Weights of a small GPT-style language model, trained from scratch on English Wikipedia.
Size: 11 layers, MLP 512 squared ReLU, vocabulary 1024.
Architecture: no biases in attention or MLP, untied embeddings, local attention windows, gated attention, a norm on each head.
Training: a variant of Adam for these matrices, 93M tokens, 11299 steps.
Each number is 500 + 50 x the weight over its row's rms, rounded and kept within 0 to 999. Layers, rows and columns count from 0. Numbers have three digits each. The size before them is the row's rms in percent of the matrix's.

# q: layer 6 attention query, 128x128, rms 0.0836, rows 0-31, columns 0-63
# k: layer 6 attention key, 128x128, rms 0.0848, rows 0-31, columns 0-63
# v: layer 6 attention value, 128x128, rms 0.0819, rows 0-14, columns 0-63
# o: layer 6 attention output (transposed), 128x128, rms 0.0481, rows 0-13, columns 0-63
q0 081:480507456543384446584491611504424473532497501407399445519525555524462533544505483459531523520610477508488615490442515537445430557582459485513512482531448539585491489547408472625551524496490510
k0 070:494459494443522530409495510555468530520545457534521486542467544450496463471428445459434480496439566576477542545493488478570507498373495538486430385502533469518560490475517576340514434512493490
q1 087:521533483604564489499459572443487498491452388543461462494559510512612452494472535512483528430524484573591450501426503575370554461516505537515492436522547467457576501581548547524513466569492559
k1 076:580521474448527510534537420475512445490473584522474498407574406501517509453444488459529511439435481418483525468562528466507492579485442526555523474507489521469388546566464555530555584548480567
q2 094:460512463577525510535477567506500493486502496534488533401491610420476521554491574529505517447511649437523532507492533505492555466522537482576478466476487529467467582492469426502532504581531521
k2 083:550601477547574514510475513493599497484542585548527485452507498486485445465528538455492533472468507497580459453531438551548481474585572555495515472520434446470442459478596448547508489540412450
q3 127:457502560453488535586430419430569551483393427560435463586509468438612528493482537444615500531462487506558514544432590459500591551569508485557535477495470555443540555573547495442431447572506557
k3 092:473506480593594508488492580517547564430535474518466524443432531526491413529542579606552482434534474547567496467470394540514508460532602534475520604492485532434420505448527426614470466539471480
q4 181:527511450504538527461564521514475500495635564458580508469504456582426466518473426517494463503486500507435482419581386481528448493442502528383518549533484425568473479416489542472578529424472388
k4 075:490522571539467509490420543537468597528509484550556421553408429468460508542581518534418545542589435546485559533464484504445459615460512468559513484476471450554469464501461502486366534513567538
q5 193:435519545503392471571412551562534545563394406518432463509432519456508558518501573475486512448561484521523554579468600566487486545513568434530487460506503552525504550563461451543444490510528554
k5 176:514526515540564534502429501456575575488532519650541478453514529474514482444524608585518517398460497484536462460550414587525487465551603581462468494540452410358466506447571471573490512500422441
q6 089:473532537557443481577476518622504556529451450501509502457458462488499460495519468435507549514554469542477443532479526543564426492537477572467497455534523515624499443574484474554517437398573514
k6 091:513491454499565482462532504497595484496497495530521549469565551469509412438459591526452464411463555451521468399551462572600454396532566515406445533558495403519511537409553451452587458494461467
q7 080:491451518543463486507491509482560529500503523439427495431484472535480428536409507530517489501549534516536549540543481499547480480465592443500519486546561418564499446416451428563495499444540509
k7 090:483535493580502470416466505444511561500552451489541545480589476492441498553441553560585538443441542470535405449619452503551432432607587543427456499417469543468503446409520499493513565584430439
q8 100:523445539554488509435467501567454525539478561525525495460507466492431489544486478528502506537477576534491357533598495547460461525337478517499533467470540525527478528478442517480476558497483522
k8 082:529515454573460469465532479405501502541621500521554589450537521489606484533532484390473528464479519423599450448519453492464385454553583475482500572447431539521458473496475511588471475552552514
q9 086:592609512517462501529521531524489543512496472448504402526425495559499511428435533460426649503476455558546419440508513499452486498467571496506575476402513461538485392533407537485464395513519510
k9 094:560492442445487520569469509438543469562528566527520500460552516433546488488563504514483507466415475486528462470554448487548565421565415499457458469535504432516487454464581514508474507478443504
q10 091:463488545488518560469493567478505475517481428445682543525425535524509525441487543565567438512492402451474470551484556527514516502582525547583434473480508451524515487408574513461502479522496509
k10 090:401439554451391514492508521490449468561406479517487471609501528440481468446526430434425566539550455500442548564496479538507517561482454393517558420488478526472456471564492520466553530519540539
q11 096:437466570470431486611551438517501443484473505497509491563463515497412568519481506449525555432534530504455440453459527468575436571441531516530506569399535537465386572570383442498487415558412531
k11 095:508599483338479454537447486455487550465541434513466534497551492456549473451466443432571402433521499493557536571515412614495451543486541444432521428540602462519537499477479531547495532491413490
q12 090:476491477510551521419464525476488485474567460494466586599524528449547559459431485546562490497516645525451509469517506492492500499539450503575437527533590522461559477439576408457524433549558523
k12 087:463504546591497441505533461571460503506508504476489503575433558494447446540520538427550514572525517480497531462460610466451543449424518442440491527520518523560552548529531432467548505532524546
q13 111:404534547491539574454469504567502488547461455516458539421555514450538548519423492458480488563496608525502500594516456586472460483592475548420452497562475477455472466455556498549536612469491437
k13 105:467527475525535501475515523507525499556590527521433525607463548502508552470514542508511418503462548381475478418550499556444507440342577475447499496527562498499485602510521427438575459558506462
q14 092:488476503514487526584482556520418483556488401508599426546504403401582503493515501400497537463529483508550612554461528484402425511593595484517492440489490462541549482406442463514479405500563466
k14 084:506489479506462577484549527529555454540468498533478475560511478510467471497470568560518504479482499463502526513529474625469500569561383522433484523601536511488487500549519637430628489461497550
q15 089:521466558507464459548515447589511567514476495473416508505515507570407468453452502474382519500464449624521387447506460516452489502420445471505449560524492571500491451499513516522502585528528642
k15 096:499538460532503496513469479457600489487564503473451504368512481513522513456545407478558510536470596521555460600584471489508447400428602442433487513449528476490530544471509503579525504487373446
q16 090:482508521498484424441491477499406466444512626538505553464557542498475460524428508525489461547395538411475457473519485532581565424571407467507560573453534506472520490546424560516530576530598471
k16 091:509545513556529490481488490461489433557479406475407390534482426476538597527532460497621504562578512592543529496405544444445468483489540529619548485516412555475581533488584441491445570480566567
q17 091:459510516445550535487528526437567502454500453466566518479555479558527472444422500534482501433509420527475555320482576446512431450571490416461558518500441513449473538447506531529481501588467433
k17 102:469539530446545462508426463459528461577404488462442425559485416492549491542550419460510422525491516550532451564454535452498532606488413486569473460589482502503558450595461543458461527546628510
q18 085:490574491510492561537494506441490527521465528560544483559513456527495514484556496474593592570443440569481497483483440500447418566570558520500520492528401438484523500463508503563480495429459450
k18 088:506525492351462492555559493491535428562493579545534517474541499521415522498499513482423499413479470508482495460523485564535489498507507579499394457535470369507478497478533528430515489535445471
q19 091:519544468566501529531514556500517504529572447414474493468470528544398448531480478418375524470536524502535435525563465498520422514562609456437518541505466542590452423520506423609506378360544465
k19 080:517524504524492535478440511481499439490504484539500611454494547475521516572437498591428440451474490495519486414554510591507467517500505588511521397514564491520424472399549430510537589480369491
q20 077:522460475476513530523482435468464492471585600492448549527520481528479578499515556505486420536454513421532474483506530546469472487542446505523546465466512537388541515394528530424504573513592474
k20 098:413559524587451561433505483487453426553454493456522535595479462459448489645563477463578538565508526465482511514416515500577543458554465495556501514471471605515481481605535486487438453511503562
q21 095:557521491478564529418511545442544515451486533476492519475518547499529490425324538608565424519443483496546473439569508567527501426531448579391427473509531499490490544448656550519573539533505425
k21 106:447455527491501519494470524500423438514481516472496513616449527451454542547540531447465546584511451524361591563422548407507543512432466471579535495511465508522546443493456483466446493488607517
q22 088:466450485448513500528500461510630545463473504525535551450552516493481438541499528589488535489511501427464600474450500514458536609518510500505406566580547533421491442432491484490402552591511394
k22 088:421564505575555452486543492582468544553544569492493488510512482569549485525541446523507430506451497470548405455521457434461507506545498485555481584494404464470468495465501505582546514411536497
q23 074:550513448474576495468516519475532454409458576487465516389531489533565475534497451543563436497511565432531500555576499519456572484588401494463449476627580558509516484465552480486537605573506481
k23 110:414460569639578501507483489538437489506502456504476468581452518465519508496484527456459516611491545459476606538434585424499517524408485480566546448436491603500495532506457498425470448513609600
q24 079:531461436522519434464444469491520565570496470469452503423458503528444464503610525497493582516545402507583512560557440423473497523369499573519590557483463487494477469529537471498558548452529389
k24 096:518549517383425507416532512525494504497533491470466506471563458483441498562399491467405522468470528473440451502570522482633449392474543529459471450612533454586501482458538508530519557540399472
q25 099:505503476420399597522504525461503449427533472530543490533499438430584560586450498451502563598493568511531535650472495520532463607459481508481512430451572493575488495619467493449513498489473474
k25 097:476410471624555504525583520556523519526499441428551575457497527547432434477524571487477462391559502474447503466519514501422562446553520465464576593534565587502501542383433417478453432410518504
q26 099:529484473459549516420507428449521446432465504489491526475509500506601536511411535541526471539486568507502527484459602478537621412494402491577455454492566548494584508535500460479528486606596516
k26 087:494499561636445413561531464537452580524548447396456409541433484458506474456566397448444613531574463498530491545501567480434517550481513402523501556456446566557533565535478487427459469523517545
q27 094:545485506552465559509496516484435525515393523503484398540499456430446531509487505487535574524491446626458462535420567491487433543440518477485549503480560509607479472488458454565588373500458475
k27 093:546516469467459457519521447544580547542562486479597493395522524519493493475486502460386581466518444474582478518625436503442547549510482456393518518526482445449530533581490580452511491556359446
q28 098:472527485505369647519594509437579469567471586524495440531438442519438525510460510525445485483598552475484535499521496456514517552497442424539491494505448510513444600616448537531464500475557483
k28 094:467556530540629429535466512472502503424435521481480492405530583481546445507479429443540445459429479473521449472590494569528483464507545538484470479506521549492450505422428524445473479552403456
q29 081:557441451472447459492507499501494433521428508508500507437553480507581528426474522501498456559489415481458520551595495554426443493449462532572586524530608468460523438508492474460517454492491401
k29 094:448433569636515551442565502592462490490508475409547489612555537459482519532510492519466509552540549444498536476370540445507539526509399461501511391537482523558505525621561510495421516509566532
q30 096:449524453545518511485516505526568515523496452475527449514561473589475509514521418484488479456578544579374578533499460493478495529518485525511520467496390524536461508617431537523463540508382531
k30 088:547503498429501423522504536492473561420487573439557546448427506520566503461449509641581488486509364530460441498550441546551490545397564490561518511549599499497491457478413488578571534533484454
q31 097:476519468561508378520543571519486524510468455485437529441457522516467462476593464513433614543541467531471495449449571527502518531498465487527529436498562446587571475532474503515507443442524505
k31 101:520438426574610506438530479512510581450394410560508457450579511439553525478482584492364410508476593483476538494479511416511569418571514443565468498561484580455491437466529487499537490540513502
v0 081:473460549440486432537465511411467459440580582515461541506395475539534530598570472475554519431489472510527511546331524484396565495452494484421552434516558497548494457480512610502482434487469541
o0 093:518406509493546500516470431468462482541560498509497561503474511535444538449475561497548564508502486479533538469501487596506403472478539571375533531533460393557539546469563434486562480465559361
v1 085:466387534454498525440474505569502516456598481501621424449417479554544498466426552482499593455372508469501459485601520558586532491483466543419448386481479493517462466373579639480526501533500491
o1 103:497453551550477496486553489616420480475511484496510457499531457483485610448382558507515579506575553456503501488417531560479572556518435543573450439491603410484458467406509463464526596489447508
v2 096:466471527456526493497481451497460455487506458502418430538500477506616649514492492407533435518561543546517471548490457492584492561551514476639465535576552512540499488464499465628579463405576488
o2 098:454620559506503472483497495483434417511434522484438439485500484555511499441519456491522592498584407510476529464464500436522445505559479497561457552523493473577428525585417527483539468477441483
v3 082:547530486457437453477473480508536555526615438506581515503633451526496500500562521498486479497476427476447450452572485507536541481446508467432498513468500509408488428479626425537528508624524501
o3 085:451496584409551546492522523500414597435497478515510484510428462394602498550450555510576471451561450525544566513475536454484555526561395478497412403500584554437520585548531447462529535525492471
v4 086:502509490497435464519503505458511527504525326533558476457519464564399545405463524519521474461512515554512549463484486466463548445440494473387458562486517507512452559494492702502467466541459551
o4 104:557498551460582561427537480479550479455492472468535502566420541477485558548458458503477402579493500479468526524498482493575453381506475567476529457541501513528574495565571475389534516500530440
v5 092:458508470418583383535485572460553491485490514457390492494355503523387533557499546440493431566415479470502448561437541537490582551514496422469546478430450560539491595449485504448525554507535610
o5 099:542469447602539582484611514517423542562573489488483472518506492543550518461515413418528525485498477529540477560454535567480513495572516537427573527476428412617504496482504520534521502436519506
v6 099:521508582586440409486524496437572537434522671506548517528481467521523517503493506481503503459526473523524536517443484505454427487459490503393495548536548566535483528472567408532533475498499538
o6 106:464595456502510451476456460565473467520476482437517618510432577433485507536543549522493478461459528385513524485470512465575415510519547570429491459538488550550517492481527352577502459423505431
v7 093:485449497425511520470530431600360512461538559484471535307555594505458386571380519520440480504481615481574458539549406544423413474492507515475537559498473527501556545546459544486465504447552436
o7 100:460489460499473448493509381480617526602516505479455563506545507547526499509527573480573363454528512511564516527447433455474512490532459468502462526427466564506546443553498530494478550596470518
v8 096:592510519512453533445497505409555502477493462531479508505486387511437560468402437506566490537513544573487477381550520495618463541455504541497435545475466515498408553521444562459481513555506579
o8 112:456497535519602485497532503465526446495433499484472533546494615494483509543476478516421487559477550549441474470500553419574467527553571545456525415465514534510566427653517451460547444540526503
v9 226:392516574466517439506450512480471540523490480523564457548422456492566551490526532483487525474550490473485471514461469489471460549442519533537542548511461471500428545503438475421442482543527568
o9 053:421526537551512460502498564550460420469440481455493415562475473517445554506443540494464530454588438498468497503479523462488493554565526574563545525554496532597458446575495453483573473403446446
v10 096:520497515516481488460520559414531467422457559486462503581607492601554485431500534470419516581545425514528563669464446517500470483383514568537515513562622423483539474533468504574532529496468472
o10 092:446538504509438447538450614522403353492537507501410548474454538477500494577611488522521544549484482506464512533493457639568407415442517542393429445543468580538448550525442443495531457458436541
v11 092:553574540550512530557499519478497470521450401482516504520482553507428479411424531447593475503632528551443543487588598490473450475507480487561466437463447525484463504513513452641484611526505445
o11 100:497505491464527564504501549489593506514438525496493416532487486562510492522438400506420447479460526475460592504566444460543518541477486374575584457513461506480339489536392587558562490492526505
v12 120:463564483511457516463473591431490495438440552513391489543549490577558500470428491494486527528532567581574516522460537495552515503447493407565482455460521509488642407449519532626559455495494481
o12 100:501456505533446497546444565500483423508461483494403440483430444568406489487510482494497585628633464577410521501543483532559474534429491481457450396504541482568468476533399548564549426486484531
v13 085:494441437454487533450527516462506525534537581511545572563593526401570474441559480494433431491548544545503516507451403524560445460517487479548424477531484573439572447586496444501471408460536495
o13 092:443567505456577452477445535450512518433478481463425654520532522453528360487568473542528472541456528487455475465492442501508460461497534473434387541489511577485516558493505453577511481534432499
v14 089:504529442571429506556512573644453509505514544474455512479432395462471450455495462490500511540471563471538515447481518517496481506560471430472503553508442543494601547436584457481552470489519425